Weights of a small GPT-style language model, trained from scratch on English Wikipedia: MLP 1536 tanh GELU, vocabulary 11341.
Each number is 500 + 25 x the weight over its row's rms, rounded and kept within 0 to 999. Layers, rows and columns count from 0. Numbers have three digits each. The size before them is the row's rms in percent of the matrix's.

# layer 2 MLP down (transposed), 1536x384, rms 0.127, rows 558-612, columns 128-255
117:509487521504505514468530512518496469522496526499485446518536535511499464504503532531447507463507526511519559485501509536517490454502487513464500517490525483538526482520507497528456557556488485472542449519515506474500502494508555547492491495534447488501492500504501478522552492503498462501469536480482533480476456563487520515515534517531518520511502477502473470491505538504511458481478
098:505496522502482564491470524490437513541498465484466483484495498500480511469514524483501509491509512466457478487490531493512475506461483485531516493507479477485495466512533523481522509519503518498497511485485497442527522482490460484505479498475520535500507517468532478524551550507508527533479535500460464509509504505513508484492471482505472515494529492510537485452491519499520510503513
099:517467513469519500464496496494489482493499525489552505512478494526508527484486494485506510507505510511506483469475510510501452474475499479508522464536495504503479498515486466566508499513475505548479491521519534506487505538534492502539509543473477507509505493505533561542489499490473540494533469482532495482488478541512501491523462523457493475473522495487497509502502498508495479463514
094:497528535533471498471494491500448474442509502513502502507471478496510479538490493496518483520502486495515454473519505521539511459488548515555556509534518510504470508511449447498469512546495500491521530524482513501481504478537495431547539496479494503468518473497502505543515497540490488504516492497506537474478520516484488490500501485425502482502483491476480470530485493515487510501467
100:504494544516496517504494531449470491538511487556521498494497516490499514506486470499490504485500453512527478478520484512495503518486517510493500520460525478525456490499509486482513455514516533492534426461498485501476506491480502466516518506469570515506453527498524485472497517464511525477495512527483513524493494500512514531509510499485498484532465459466508499512518528524490501470514
100:511534476538517518472518509514538508458517487478469547513507502489485503535449501481469532463512491490483522486503480509516501507524480499499503510423542475523526496490533539504517499468500499534471516502490532469487525504516487519525530539449542505528522506516457517476480510515442516499490477428481516513483463495516510504465536488505509516470483530508477505518529477491512508536523
103:514521537474480468468537506506510491471531476515483514540496507501525462452504498472501475488500531508443475526489531537507497519520517549509500550513551477491493523493521494504484474483509482490513460522513509492479516517485507451497539435538471545504488469488467486532490521516486507469518495493525534521497521459491494481518456503461501476483504516513471497494527496511487527487528
096:476508517480517560488466514549513533528467515457541495526518494502477552470506505529482512503513499517515467503545492494514492520514475484501493532515522508517479510504470476504511537484494478540491493524540440491473509519488509522520505479495509488499476524453516483485521531497504512525496520509523520478476510487488499527442497535457527503517518494518457523508453518487507517495535
090:493459522509492498477467453514495487532543473486493454504490487485492517514515494448508528509504531466480507486497501479498514536492500546513534476562473476509466455522460500447533524493476579473468488539502547486516456487485517478492441502497516483521478529522477531511500518517532512507511532500502484542493561490518540500512534494483537487507492511498467500505472506493484475484494
106:511484513473496534457500494495496483506524463494471526501495505518469473492483510487475505481538499506485555508509471509529501494540465517523480526479495481516496527488452468552482513532499472523485501512485469527493474510501489486491486514502547533503445535534497482492462537489487510484475515505467524520506519444548524526488522539515486490470537480436492517529500504448482498522510
101:491489510525474521515525449514499576467507495508487487473532465525479503530493516494481520519504516496502527491523573466440517481502534460465515470538476530524486504522466522536511513521494490535498505488481512498522465477499512429513511440464487494498491529558520501461542500512499542505517481463461522528512515500516460505551500464476497462518513542528502493516504481459487492488527
099:490443506517490533485493494489526489513464453503509503474508465538528513505537532533506532493534524467497501544489506521562512527498464501539441500490579454476528508495527497547521485538508497546485533432460515518479496494510533495490457470508508507499510529511523503545522538516497511520482513492485498504515489532488491515527495493461504511490534488509506448525493540499460468495476
089:503503497499475509451462524514466554487488497494500484469508469462472525475527482464514447510509457463533458494516493504509514474449541508518478505501502504511496469498505496487491504514465529478505460452517481489498508531508475495522540493530475452484524463512518487495491504532521507534545473495480531482487522513501492513470476515499510520528525486503476495472515527495484485515480
099:525525517465503513495494467527513467536538477517519503517523539499475506488498505490492522482515482508536505466493518515520500472489492484510498507481469481501454495516450475498499490504470518532485537509519475539509488507529523507492507501503505514527452521496457469488448516525506473500486460522513465487520499519486464510531480549538528509464503505491515513533503495501541510496519
110:459474476511502516414491452438517521505510476489513500526538478492546485443526530478467495511476453468495486469488523531541466488500481493518449469495489495478501508459530519479455471524483483483483496523519530525461504484527513506516477520539507489456517517526531495491525503473528511511455482541517513511511477522505513500524471500503500518513530517549495483541512534473480509454539
108:516508506467525451461460518486474468553481508503500514449516494521520463532535481472554488481562540498511503478474480510544516507479505488508513499509506494499521532499501497475587444536481487533511545501486480493470487508478554487507492521541512479494445498489500509481510460492486490516475548481452531453527474477499490496490467518527515480503529433506498474515481499491497518508532
092:560497496538530477470494530479463546495479523530484518488529500481432483496505505496501515523474554487521527467477491514461519539466494516448525519500522482481537534489513513481535504489449497483519491486526490489488483478450507492486535473473490488499516516521518563518503551482496485512508549511426523466497499516497504519486496510483500473503494539465510483477505481472505484462540
118:524470512468508466515477529530496531490470542549509500504467518469482485513469536514504488506441532482502486503491509494454490488463494541468490537509519495517493501453468493491529457465534490503513500529443476492480537562508531500499486432510529475525540500495475513486510504558501481507523542480482530503514514460511487499477492496514460496450504491452504505509514494495533505536511
114:554533487477486523475505497478515470482491508491502467544486504491508482519513552505488484453504479462483492494517481525474491478481458504510542524457546465501510505486525496474515493419516535483520472502532491546561477519460497485492511517500543504520540527520567504523513498489481495537513511493495543519542474510535525474510499514474501416499484491491516475520489456476525512496441
101:502455550500483478511498461477479499499577505513554496491563495504475508513463486516524497543486525476531479495506531507502477527497494529524499483514516509496479443519531514563546506512514511497512484517485492508536471498480528476512485524472503581530499449466505511516501525491521542481499490560514514535506433524483530484506491506495491512559514542528505510523504479507467488495508
111:521491501462479522475512509467493510478505501509479448455519456490515492536472457473528507487488462534488506507512502513493517491520484447494468477541503493534518473488483508491514492490498523513491487487524476470527453465467490519467492538531516466464495462483482504519522498472522452492543500487517518512516538519551524496521537473461457470487496538488530517520489476512493518560530
109:521487502497521501490505530520504488463484567485518436513533487497528537479496489488545507506507496532531500457487497530495479504520484505469477529484487523525448508492494476496481517528525532498463480457522515510470486433493527530481497478477492520509496535531521485498517480477493516520522533478471508481503499458509506532478503486497471466519531484488526498515503497519516518510495
097:524505475496513486467526492482514523511454469534526479471472451486529529475495543517526500566493468521494491485520548512501459510489514503497510522500527477481543510535542468523471456496512483509477510543477490516512491492491493482543477506507540524449476495522488484486503489479459539514533513496587504496506505546463485539498503509513511510509484499525531530478527499508526518527489
096:486494505510459523534509474505450520500528480521525476538490506522492462493502483470489488485502520534488501490505499539506507526498468485471465539489479486486518506510553475506504477540528507512509508452531499506526461510500494451489594487508507491501473510544563513515513516518490483500560554504479495518504532515511507493520507499529519501496508511463513519509501512461488480500485
096:491510576572406537524461500486449524498521459480509510457464507482479507478509471466487497501502527506533525488481450473500501478468512505507517487515462517504458495491584479542514532481543478471536498500497496509498527516497521540502488505507527484488467526534511489518537499501479503471488477474481524518535483522542488528498512494538479487480474506522470464509468529523508537467492
098:425501469487513483546513471514492526478470541523513505517443532496502498510528456528520543494484492519489505495524529457519478508518505508505522496496502474481498499534531504524485487459493516532523454507527457485488526501482513481493498462507496501521533519506531458486486500504466532513513537488447500529473542463499455487499504518491533542508539467521535483492490480491504486475451
098:501509496503462512469454479521523519503503476480513519491512479505460503513473502474503508545495504497517490550454532479501450490501524505533491467491473484509488493509489477468526472472514478541485507508485505481483513553525497536477506517504539503481552513523471490518485499463500521473478489514519495509535498464457494510522552477471460472532513477491474480507469507497493518501465
117:533463514518538469496491527499509547520497483513524511471527485526480551531465543497524480494462490521479492491488487506493513530533508480501495465455495545517552554504475462501500502476526495517495493500491483531562512528543527506496448461467476531487528503518557541523504468467503464465478484485450508526491504478498504544501554470494546482519506506518547522506512447520484502552469
100:497485497465515499508443510495498511513455522473524459538514521523499490496497492531499452509512514466495460509534438458466492464458527512501518515502468473525479450505482506464529523515471521486526501501490507491484529491494482516513485471507507536507489482530498470518487498492523542522520490496482500474507487483503528486508556492487504522481470469500462515437469489521438490499477
102:561509493473462488504529495509483517501492516495503525523465559476482483500489495472463486509478487495495492498503500511474471524518503537513529518521520496505498525494508535484512474448453519495511498525498489465516511523491510448524507492493521477533504487477455528486485502537469499505529516524445524494470523480516508500489457529491480500442506527502463540456514499500503481483477
092:433493518494546485517474506461522477510520519554550478519487504429456525497470515507522516544532454488523458458489505515491500535526526513494516478512528484497507509496481527497483510505472529490488462505524459463497506506512510454467523526486533512477514494475499520438545464517515522474479521484516496497488544545484508497507528533446510559503513496487487472510483481483493502510517
092:532495487489484466480483483472506505520549516505459456503482484510496529456547440507506487438473522470467507546474497453526464517517491497510550506507473518510510497506496515495483528496511503462530513503521517470512494464532481506477486532494508509510464498485498498494536520475436549530508544550494514496495468468490500487476450494545513501480525470553515486476478523481483516512478
092:518510541517523526503488475488499482495504501492468448533466473498506505506489486521469504474508546495486494497510483505534516511491486473558491491479485461490493516494454523500483514511493474519507520522486467535456516475519478497479507486489465487523533496467503551532479552518523531485520454504455485490510497524532519496522509486501519527538485490452507521536491513492512500458499
099:479519553481541468541477497494472492497448485486472504511510510497507506504492484500536515513445510451504442493479509496503493477454511524580450499453510499522496516584494473459513532520522517511543496519487472479496480469552515531495478489488475468470509505501491513530481506481494515511525516542470468513530505484507467540475475497508516501463471508504525457472492489510504462513487
106:480497542512518559476476495492457481469480526534457570528478522529474475497516500489468509519503465489518497471543519534509499557466543498483501469501507492442486494538525485499499490570488528568499531510487490478542496458475468452491481485511515487517463546476500471448450469520510513524493486514464493535509475481494469480542512536529527488492540476460492527489533519494509510512492
102:517502523462498536531507468462473522486525514501428525544508509491501493503453516474490433491484486485531528524525482531511481512483490480516471509449472502423573486493512528495522484477507534510519528491503482499472479515516478465507513521526502501513476430481512531511497496498526472451489523483506506467471513484536481520457545501540487493507480489463497538490530518531490480492491
095:481497516488499510484540469463498528489517468502492509496508537527506500486496481537480507442499471496514477505511475525512527493490538547502478528534493503487504508507540539485424477519533500484478471516465488514493514528526489475537528517478502567546478486526533532458521502551531510490519486479530505528468459550501544481528478500504501492502476540504449496508470516480509526533519
104:500525525479512501462502543479489481468463525512494539489552527476517508505498492488536495480509469498516449495470507485465530535480510514407526492534492473531498503503509512499529508498476502517476476500497534471467504515499522480510490488498445535530509531528480471512534485503452538512541493459500457511515536500478504483476495464523456493492528459489542511491489464526529507509499
092:500507489492540485502497484524521461557436541483473503472462530502488444539486533459506476494504503449519549504528510521460510503485510504509523487483494498487537527471481483533484513498460490480529543535510475500512482472475493477516502487543492487527463508457483517488505462473494485500594533490502511500535515524516498445472463519523487498503518489490525532491510493496488489492488
100:520523547517540548483469496496520505503526485536516474498475511522518506558487537499476514498502509459522519481495500506546466504530481477503537497502494534491471482494497536536494492538497491515504532504426497488478495473502529525513526515543540500510519511513524528479555534498506476526500480493534532491500502463483513498489535478510516521478507556473507520520510524475528490520464
095:471485543461492442483492522506527495484474517502519454487532476511468527488535478497537464535505521497492451471506507493512523479500514529479440523495467509521518493516491505506517495489522522486501501540500501500505531510518490487505509525494507544511486501537513462498528521512509495499514487478511559452444525508503516456544491522527503470514524500578492497557515510494555465517478
098:493493495486519521514503535496489510514540465519538481497497483503534479497446532510472527465491459531492522481499493495492538487519518492477526498489535499470570485529477535514493472499501491519494491498502488474455520473473477502517523488485481469499501501480473500559466520494516504476472491513544498484456540536502477485498479476540539510501469487569542459515537464498468539520450
107:516484461496475466494537494545525490482506492459512443454508478511516489536498488510496502504543493482494488507478497561533512503520518508505521473484487492524494475447463559503531495534500492500501489484517469552529471452481486475524483460542461510510461529538491484516478484506553538504513509517526526490496485521467478515485519474481470511495487455504474519503516500455505552512542
103:512532540519537514526459500505487523489490553479483556532446481509479516506493522536513501551511503517490521536503493517461527520503482521525521493515535541471496514489477480504497459536487454537534489493526523499520540493514492504472522453460531513521484489497463511457551519458523517504470511486492515498508490495516510528516524474539514531505499491472501526503489506499485483498498
098:500482508519489468498520449499465438509555486527531479562512502434525507536494554517496468481479498440492510526513466485532505461503471503504440492532520469504465534475511532501495514478495455508496526485489503507503489515538518490490493537439471493498515477488491442499510540512501498501509519540515540499482504525516531539483532466513509513487491551486486509511522494500507488491526
116:474518519496448491494526510426484518501487505517499485456519494465497472477537492538451477508534517491512539527495483532483475495504501497484498522482484498512496463495520521491514501476512503507487509523514509553513485499498486489487507533474512502506519513496485508485493477518496502486465507514479508498545516490522492497473548518541501514504488531462500501495507483537513507507456
108:501545507544485482478478493481473511505458518494447497519485510499508520492527491490487497497523534519507475488473486459481487502495497515588520497468530516523515525512499490519516478515520529513529517544558497498519492498472512513463477496488522520500488528507468526530510501486463468551497495542515462500487520515493524481533495521512457497511525486518516469468467531488467565454506
093:501536474486470541529575526517514478487481463487545455472465496485519491479502520507480501497483516472496535524528527495521497480500526493487507506467555451538475497502478511524530503450475568463498489557512476496546508509486525500489493537547515506498499516522510485521517517459513483546527535579497468411502488507465522536505498487518479485466504510490486535518525495463495481498510
103:511507492521489516517467526520487519486455497514519515481560519471484481510474474478467522498478559473485471495483511499449512469459493520514495495493490494490511505546478473525502527479508498516496458492510489516507501468492491505492458501512448490504515511534547502514488479503473504525483475551511511481534548490524474515460506528527540496476479537496469519489383490491468497484481
109:482462459542462472495491441503456470508530488549477484505504498519507481501505483509488492464523497487466531490506509498498468531477508506496522496505502512514530517504552502508503476526489513465522522507500516518530562520502490517545494496478480519495492514507452560516479486540489499493516503494509465527527463565507508506507494540518512487493503510552489496475520542498453487483517
096:501556511498529480480501505554471515500490480511487506466514476525515474503494475511545518456518517497466487480534497508467543497504445468492486489519519471499473486495515503454503500460510511486489524500529531506478551473496499534491471546545472465490486505504514504510517548490505512512500546486468446466462476523503465480484478510511553486498510474508472417573509493492487475470516
111:512531526419488515514475506517495515505488530491489505488472508514517521479496527456505523496497534497495557481465496484524492542452505509527495499494437528509483494476472433531514533495532494502486519549449480491455505496508480545514503492515503557497510480500504488502513488485494479521452541486509511522489460495495461500480444463515488521489452442520458495462480516512486487497484
103:537511484523497511505484471488508510532507480508509514481480519505486475481501512481459481473507503516495543531501485493520479493510530530511496516518478509496502511507428493506486492517491511470501522502524541475466545466480479478529502545477540447461472460509527495470482487509471483510473479505559524509482470502527470479507530502518533535530436527521511484476451450471452528476483
097:517512486511446473504526488480483507458520537515416533489493454554554476464530454516460523470478509494502501460517531473482488477482495485480515492503494523458539497472520506492491479493541529492501506510505523509489489512503486501512500489514496487519533490455493474490467509484528461510471495520549493505478476539499468496476516491519484495458469508484557533527508493502483470442500
095:550512510494509526543504553513485506486504485518488522492473469529510534481468504438494525527508512550525556512521503447501478515481460494496484491476535489516481482510544492510513476535514510505468498519483500486471486513470478427465465518504509544467450512471502488522489539484505464526493513539492467489469445502461468483478488492542483534504491490514462483524520515518514520526478
# layer 2 MLP up, 1536x384, rms 0.137, rows 559-612, columns 128-255
104:488542471500491485512548515474493502525518463480476485504538496495501506482502506512506493507525429541463525439485487518492509514520518472479520496499530534499459478476505472492519510519480504495508506484503471539575522555485474498481493479512504475556523487496504500531467503541501512493480511530503515491529530484430517492506495504482490501535499533452481504515522460508478533538492
097:526496515505540516512509508471496479529481475510503536491548504473524502517482530488475483526485523486507525500501491500528485480526479513496510462536501509457502530483475497506476506473524449501538464455493490544520502493526482525523503540549503485504509498505491504518517487491504445510532515460540538500471506488536518475447513501506511489525519506485475481515478498514512456482493
112:529531483498550472528514482505467530503496520519473532497527473533518481521500526490487522513513518454488528516533483503492468503525460550521539474537478490507510501471520497502481509512474477484535461484502502495528468500509484498446466545507507490499496514436538508474468461514502507457508464511476506487485484507522450545464476537524519550440511546526467485514476504475488474506514
091:524520491506492486519486510468503501487490500556494582524459497490537520505486522510481469532473515544540457493522510480448524526506475497473517531493507502464526514537515495470469509450525491463502536540484524498545460499513502531489484526479526518551533514467508503518442530506523505498532496501520491537494499501513482485517508525487457488489512481489531520524509500486510478479482
098:548499499495499482534499499485488483531499525541501470519482545502509563475519523494498472471542494487513507491501516478540510547518536537453478548547545510500519489511494538535519508511538457499458546499531495484488542467496499531478478497480507505502505476488516507438513481496525510483494525505529510529477558505526453505466514497510472501493485469478436544498462475479490511536480
093:510495506494481511447451503530496479494478521476503515500560515498534530506431546525514504496547465536487468539465440489553472489479485518514503516544493497503478503493514522516520490477514493444505465493469505452499487530533519499532497468468497538502538555491509521538470486538516534491504476469566504494505546479462514498480511509508521532490558505482439471456497488507479522506507
098:536541534540521475466485490527525463483463530489494560497494512472502479475506498548443486482498493483524469502484526497498524494501502442509509495503473517487556500528515536474522495544497472496496459524487548521528465473497503463473515511516487445478529484545511479464503504503526530484508478490434503487502485492506490478511487500530500504444516516510530502522467505528470496493502
095:472512535453535557487518480498510557531507508508535491463496512517454489488503504530505509543528500500509515501522529547542470487486499526489491499526478530543470504493482499535521492508503514489477505475546487499521534478507451467492479508454476504496520514492470476513491536493521519470466457470522519544566508526472552516550464501504518515504497504490464535495465473514475515510474
090:476523498498519459496505514497511454495479483462478486460479502489486478483497452523501501507542471514496518492533455503469548497502473493509461484472498521498516501461511489527516500510478502547489502505489508518503482530536503512468520472507534490533452500540536473486472529504490507501492522506521516509499506458522551460543521502516516530484513475496500486500532440496517531524488
101:521478518512507526508497498530544498531485511474529512495499477504493497524476523518483512514517532514520514507521510476481514494506565476528472471487482526493478468483490484513456490515475506524553507520483494455459468511517498488537550464455485522508458476483530477481479547474463533493527545487451524511512497519491480504606481524515512513485498529479502487485485471481528519452498
099:541468511524518469508491469533521499548514537499450536519500536551550492479543536511477487520533428521479509522499526500509537482504537509518490478544501483486511528511497503466515522503497514508472504488510532474499545510521491507542448515512538476516518500480472528473447536484488528483493497528493469497508548496516503507495452499438508505518503505517505511500532496499462521485485
121:508460519533528504513531475488518491520526503552500517518492538501524476497472513529483550453472489513503530494417482521485496512515539526533516471503522481507517513540515510512467522511506498503496513531492503507570523501523485484472516492499494553499480497565456486502484457457474482535471515500508486534491483559518519524527515471471480541513509473502466483498509524486525508511493
101:515501505521517529517487512470517482512482504518508525490493492507490498509501504526515498544436472519476514463500493488519538484563539483476460545509479502496505470513539527475501493489518498517546524491497490525486502436522480449481458506476476457515462498482480495528465499498532491493490475500509521512491523478494508493503493520487467499557498507465529471485543498533519506503531
090:482490514502486518474483535486501462481567453473459499523516501508531492493489469490448536522561490523491483486486456495524511490501497513466487507474521497482513535503501510514473536505484488478474482539527499500476526475532486513542462492505478530501468526469492525531495489519498491458574485504503484486515466486502499495541477514495507499518519497551529520516558477477512505561523
106:501499462489476491476435497501502500476495498500541477483490480467502456524504487487518510510496473516542499479552497481522519493487520511467472496509520507454512510514499491513483506478517506534475465494505483497538485483531486523540511522515509501531503473508472560489484472494469526467506517499471560517517518501519521471500530536501523485489484509522534496516515518494497522465552
084:488493475537482482508524537529540517500529545536507535540501540462492489504493521546502524476497516496535504516491472530502515502525518507544516503504529533496491550492467480526505524505464521512522460535508464522465527524440490543458519507482472494521486508479500555484519505468511454497537499521501488504477534500481506488467520495537501510475483513533528481507476460491465517460472
111:506500542477498518455506538503453506512517501504494537493525533477494462508455518493490506500501467509500519526511475500474503485517494528463511505537481496425506542500523509544479511479519506488520490517483470433536511510512538505473480507470525511511479532488514494504448447504503468508540505512475485493530519484492518535501496474479515484465487496476468521455539538501498533460502
106:472528488497493498463515455489500534487476546495492516514490498500514547440462497496487512474454459502507533473548492481526489501483510489510458556524507509466488558549488471481486496473501490506511535486460500511479512524467501479530515515527499490524483517552526520547489504519464489488529473543483509520521467487481518507519479537501489446485466511491458526467495513552520477475485
091:460567543477469465518552500504522486549501458484499477474512483503504458517477523494468519501521476509528489517493503477478504517506499479545519507456476519546481454495483478521475489502521482454491495497522529492500509495527459512493497525508510441442500482474487502451516477489529501499464524491518522481537495520510508512500486522498467445525537491494499518506541520496468486523529
121:505526471498507494521514508506489520458534519519495479527547480481537517547531486514523486500447503520536486496529546459526553519516528501501492519497503503496537478509498516485500535498449498513473508516510506498540511562478468504554511544471498487492530490549485513499483494470543464463504487512495472488482547506459503496505511496504514535495502516487482500512510530501435463538464
116:478485520512433531484484494471451482488530440539532475504494506461492480525490529497517488494509480525505501506514508494504503515505540545461506518460537523468514536518460514456509542501490444526500535528530517517482491503499493503543504486500482510492512501536506499512498461487503503479513511505530536471530480484504510482499445509522507507491482514474490539492482511551539461521507
094:467464506494469546467470519496495511513503544470489515507509499505498502486515517528470518493476489528514464505494489468513478501490497522505504456515474476487487465550504497536522478503510489482444453520496475473479546496481502516501500525459534483531497533515482467510540506488515470523502478505496515519515526512459511532481518486469484519516517510511479443462472518506511478471521
100:481541499508505454488536477483509531527528523528555516541476517506496531530502508468495497438526466528516464500463475489511522519501495498509449526546496490495508477479491514528507510488494457538517536481526498533518505497537485486516538465455492469491521495501499513470520511519507501477490482529475486495514542512489512490541525517555462492451467519505511470524520475501489501477481
107:532497510479508551552485517504487484525542515481510474537477528509516483510505524530531510552506521503511449498489492455476493525520485500475486482520530523482468492489492492526511500496485538502510538521512457505510492557515491496533498537493542486444467498466512492471494524502516553510534513472496477513540528488481498496489480523480480481513497487514501507517512498508485474568500
098:517482513484473507502468473496512485500520483468487515525503460551516492518549506531447448509528507525475474518524479517465497492462508461541459473544509520541487461495482535516492508487532468531552475491477519522512491519437479520494480475498479449516536494538464499477520498514485493508513472512489512480517461548528526528509523500497465472481480489471518506486530520536496459478462
091:528517470460525475482488472510459509551461525514510487517498469532552455544478506480466499499464483492495529487541469519520528482497477553493509516538517482475462525544521514523485492497493491468509478466510485527484465517515510467494532489492463485498492525483529534509484513523530496512549485478480475542440480548492540488471529439519539463468454488516490534487534503479512498535521
123:519524549472530513484532494515507496491520513533481513492518498506436506478475517507508505454513482540513518535503522553492485549563500477538463472522512502475493503472488453439517486497508511506529551462518515540471503522475504526498477484480482494485515518527502473481464499487474472496536478524493482499498494454516493526523524486484473491515499525513511533517484490495493500513491
093:497481476489513502490517499482505510578470490514505518447491478486452538551518478474482513481514498457489508497511499536526500495507479471502429515494490546514520503469466530516471504497513524483479482500531491495463490510467497504499508527497463459532492481525515479498535532486511499513509473508499538480507496464471529498511491517519525515479503496496456438502518527476490470495505
102:484492516533486506452479484515516506522503498504549502515502431531524515503475559521516509492511466509500498530497534513504506534517454513463523537503489507441487518495517518521492524468495500465470509497481503517545485518527506578476496490492489501517514504503497496498523459496515489466520487506546494471516506458475492505450493491473462499512537496501516525525520497450503511535447
105:451496505532475484501463499519507513471459467452482503488556460499490509500464480493520498529494497459501503570499529485540489501517460506542522507490505558498540463496530544469511502470464493519455482514547488505514522479470537515494522502508454448497504513503553516495465491547509489505542509476480516537460530466533492484508459516514496452462506506506508533443476477495491485509501
107:476470477522535517498470523497495537474462546509511477506516456538517481492493567523492525571501534547537495464501453494512539537494494464496497489489472495530496494556496522527488450529493489486455476452464517515499476563481524519521499493479498479488535499528520495502466492494537496508503492493496482518502521478509488513551577498496533468494527465466523579532475497496482492510484
087:513510534495549488462531488506510560461509496504516485508509519499538483517485516502508482466507483514511506503509490522544437473494489466509476497510502501500482493506523495512458499494509488531504543517479462537500484458494455493540536527488492486537487480506469492504500515510462498519506470514447485512522542512448443476537550501519509480513507469484507524461487529451478519518529
100:506495548499506502502482468528525479489513485487515480502442510504496521517514513532506517467487506521519524533516477466517455521491490471526492520517501475489482499552482461487491535465518485498518490504490478481490516476522503519509474479512531499460517473504521496537498507490506504496488497526494504468469486510503506525506504478500507504480464525538493462480518507491534471486482
088:462488480536498497501459498480471481507502465591529523523531539489471506517530530487489520457492486537490490507552470518484487532488513490463512520534446434493540490503478508456476478506527542494473521548523484492487493486501467471507471476524490510486488469530509481496505458432528508515521454547567502491478536523493491500486522496509465492503504494486488532512485540530514513512493
114:492484493494506479464500526529521497497471513518467525503503486450538503534493493495478495493445472518523513498522511533485523449493557489505493503535485514496536503490494531486478513561512497548509526551474488507525506451500506477471493558552516477505535512489463506509501486538516447519481487522513535481495467536470502496522537437510504545523515515506509466482465471467501531480477
092:497483517508528520465540521504502487497489523527495503506509484485504487483462511500505518536500470494529510471504516514477482531504480529550503469483507493457519506491468491465500485481500477493508442517508501504512480476485562436477518537499450492522527518508469497482472508512520512472511484480476470490531494506475504492472488497510534445479503520516525527531468540499536492448482
108:493510492485474526505479492506518525543487485505493508510472507518522538484503506503482512500467535464507530513504521485572468501491507515515463572534522434489473504498518517499521515478490503512482526526497483486538544512504531473540487524542467499526511508489493521544532519487472483503537495510492517505482476489461526496490512520508491551516544478515485479505515467501535568515481
086:516478481513494497495529501485481491558477519485531466502485495504480511494508559468467511487554485531502449468528522535499475529501452539498455487473506488448527484532480559522499498474542486479493459464517528493484484503459511493476522503495475478492467531487568467484523556464488529495512511502512467469500487472493513484520499486516524505492503457494484479505489487511513496468489
089:549519499507528520485501506500496531501511511534475476524525500495482500488490543463509476467494494488493501454504464483507520487436457458481510482486494448476516556517517462503527503506548507488482481478509523513486478531524439494516485482545531497539520460481462497509497483461499486491503477469521498467480521520463538519479462514513486529475500507475502504467475541500489522445505
092:484520512504512474512499501468508485523516490551476521509550461504481523489510481469496486493469471548542518499501512473491509508523442481508499510479536518469504481485534517466542507466487505514491525527486485495492494522507495507512496559486528554518536453496481466518519536526514500464482518507536550487530536477495483484508471498486475456518488469521514512514525494501470483504516
098:486503488503500483495443514489510462479482496466463473514446536480511497505509467492501463513494495508509455495498527486512488480462494485502479501492473506461456512422517447468485531541445476500521462487496513531518473484484526438499500521481478529503511499526506476503501539493485476514498499490482533510473481533516505469487494498508507526483500485471508545463506509474481481558497
083:484475471517517500473492483484526509513506441526509492536489506526535475536551519490519493538506515459478482506506530479539549506471515478505515516479458516501486451500529508495497478495504520516499511535550523497490470515435468511539509496545487507500437478496517515467475524516469539493548468490431498493506511506498516515500528541480497527511540495517485486477513524509490498462493
111:487470481497442492496543490520512432504478469482508462464515529465548503519501507511540549481526508528493532485456502488517510451511536480467531512538481487516490464487531501506539529496521522481513512499509494506500455471492496499538498510500544474506475535520525534529460496523482469475480518503521488531518478487516470472518507519490505504505501493546521484511526499473538512480423
095:493503399558516517508482476527496498484484553505448465508471546491509475503503516556482480548490523484469502510505513504525507490528525535518510516492443492464527457450493500501514483495531461483460497474502486497485471515488480483549525516494464485500485523502492457515482531505516516490513477490495500468509525526514506485569528532455526514492498471461546492522476488488518513488508
110:467484450521493494508493509545564499498524489536526509502510456525506536512518526570484448475502495504456507470578491501467541497522494482473526445520498482507475477491512497512485554477513481479466500534502521521533520503486437524526535509455506508503518495505478499496520468465453471508466533504511484503496534479523494484494506497473478483478476466557535508518494484475500495482502
117:470476514454525472525550554475524532508502476506542491529505505532499475502474486490516480484560496466459525506544470514495487465520532514470512536499472471471487495459505500507491535521462475479489503497478506510463495518452504506512542501504502527503496499510521479497522515502501469496480526483489503501455516473488473504503449494555543526480488519481502509573532521479520477513546
079:486477530474509502513513508513543481491524483476498515494473482489526509518516507531523503500497507456524556490472491467513499509511495505454504531524472505497480547515509473530507513458519501475499522537476540491481470482499467538500502544534495486492528537520491487501515474502489482461505475534492523478507481467504519497478526514554490536566513510501517519498513500486543495512520
101:525513505484506520487507516518536469510514458454512508532482508506490476513492444463490521479554524431502509532473506482483463470482466482507435464504516505489503499547483483504508506483496448513479473502520477497494488470487511533514497505485497492494437484508512490517508486492483502473456445549523517495507486504508480495514530498528516528506480531513494499476474503506484488515502
106:513517539463471484507571525484506491480517535518470457520489500499500489545594507515492492534465457501498523502479530509530507447518479518528499534473523484512495514470502522515479464531532517536544497511515477532528445472479517504493492473458546495525493439469549505468496518516498468509542528495502538495512466497514468493467509484528476510504483499470499498487527466512485544503508
109:490491551476507538466422531515506549523462519495516505506500481551485465469500475502476494510484480495562533529494489464502491510529539510538481470490540501469544474479506497507497540469505514496516497459483490516532545498514521510540466504531461479516512515440508522511514509468530499506489478538509476501525496503488498500508527534513547545486504499497461468521518515466512502506478
111:522543480513428501490491512480495501485486433492500459536501501478480477500518477498478483480520483495519452495473499506464517507497537525572480494489483483423490532507493523461503498468498470503504480538544501509555476490511508477491539470513472480500483506468495493483495488498482494479478494526503519507558494537473470508463507516473501509495507531510500504457537479506530541480505
099:464498529481544521485497496458496512509495492540497563489520508521496503508485527519498498498514496557500549520511472494555527448470509521471445508531500487545482533520522484494470501480536493486500481503488484493471503529483520523519518526475542523505554502480545509522474491503507515529494477519514474497523517489507476492496512476494516489484480495456491537513517483512520493495512
095:476501522533458487497504516510488486503468462523487498528491501508503528508480486509516500487478466482509540520478466500536495498490510459543516533491489476504486489484478482472465534494522539477488487503500499500492523427517504499498494516490494461519527490514520500509492515526502524497518459502481486521523520487507526493515472503491458482530470503488508501520515501500469469528492
096:514504531521524494465488517488502526531507511493468475530517462512536511456475536470574450477492510465527491453516475460541507495504507533488517537508487464523476481500554473473503499487482487472522513466465451496484494539558494470500516494474479489493544493484509511529470557479495539523499493464478516494504518502484457461538530552524496562539501492492525513467522497516540508468483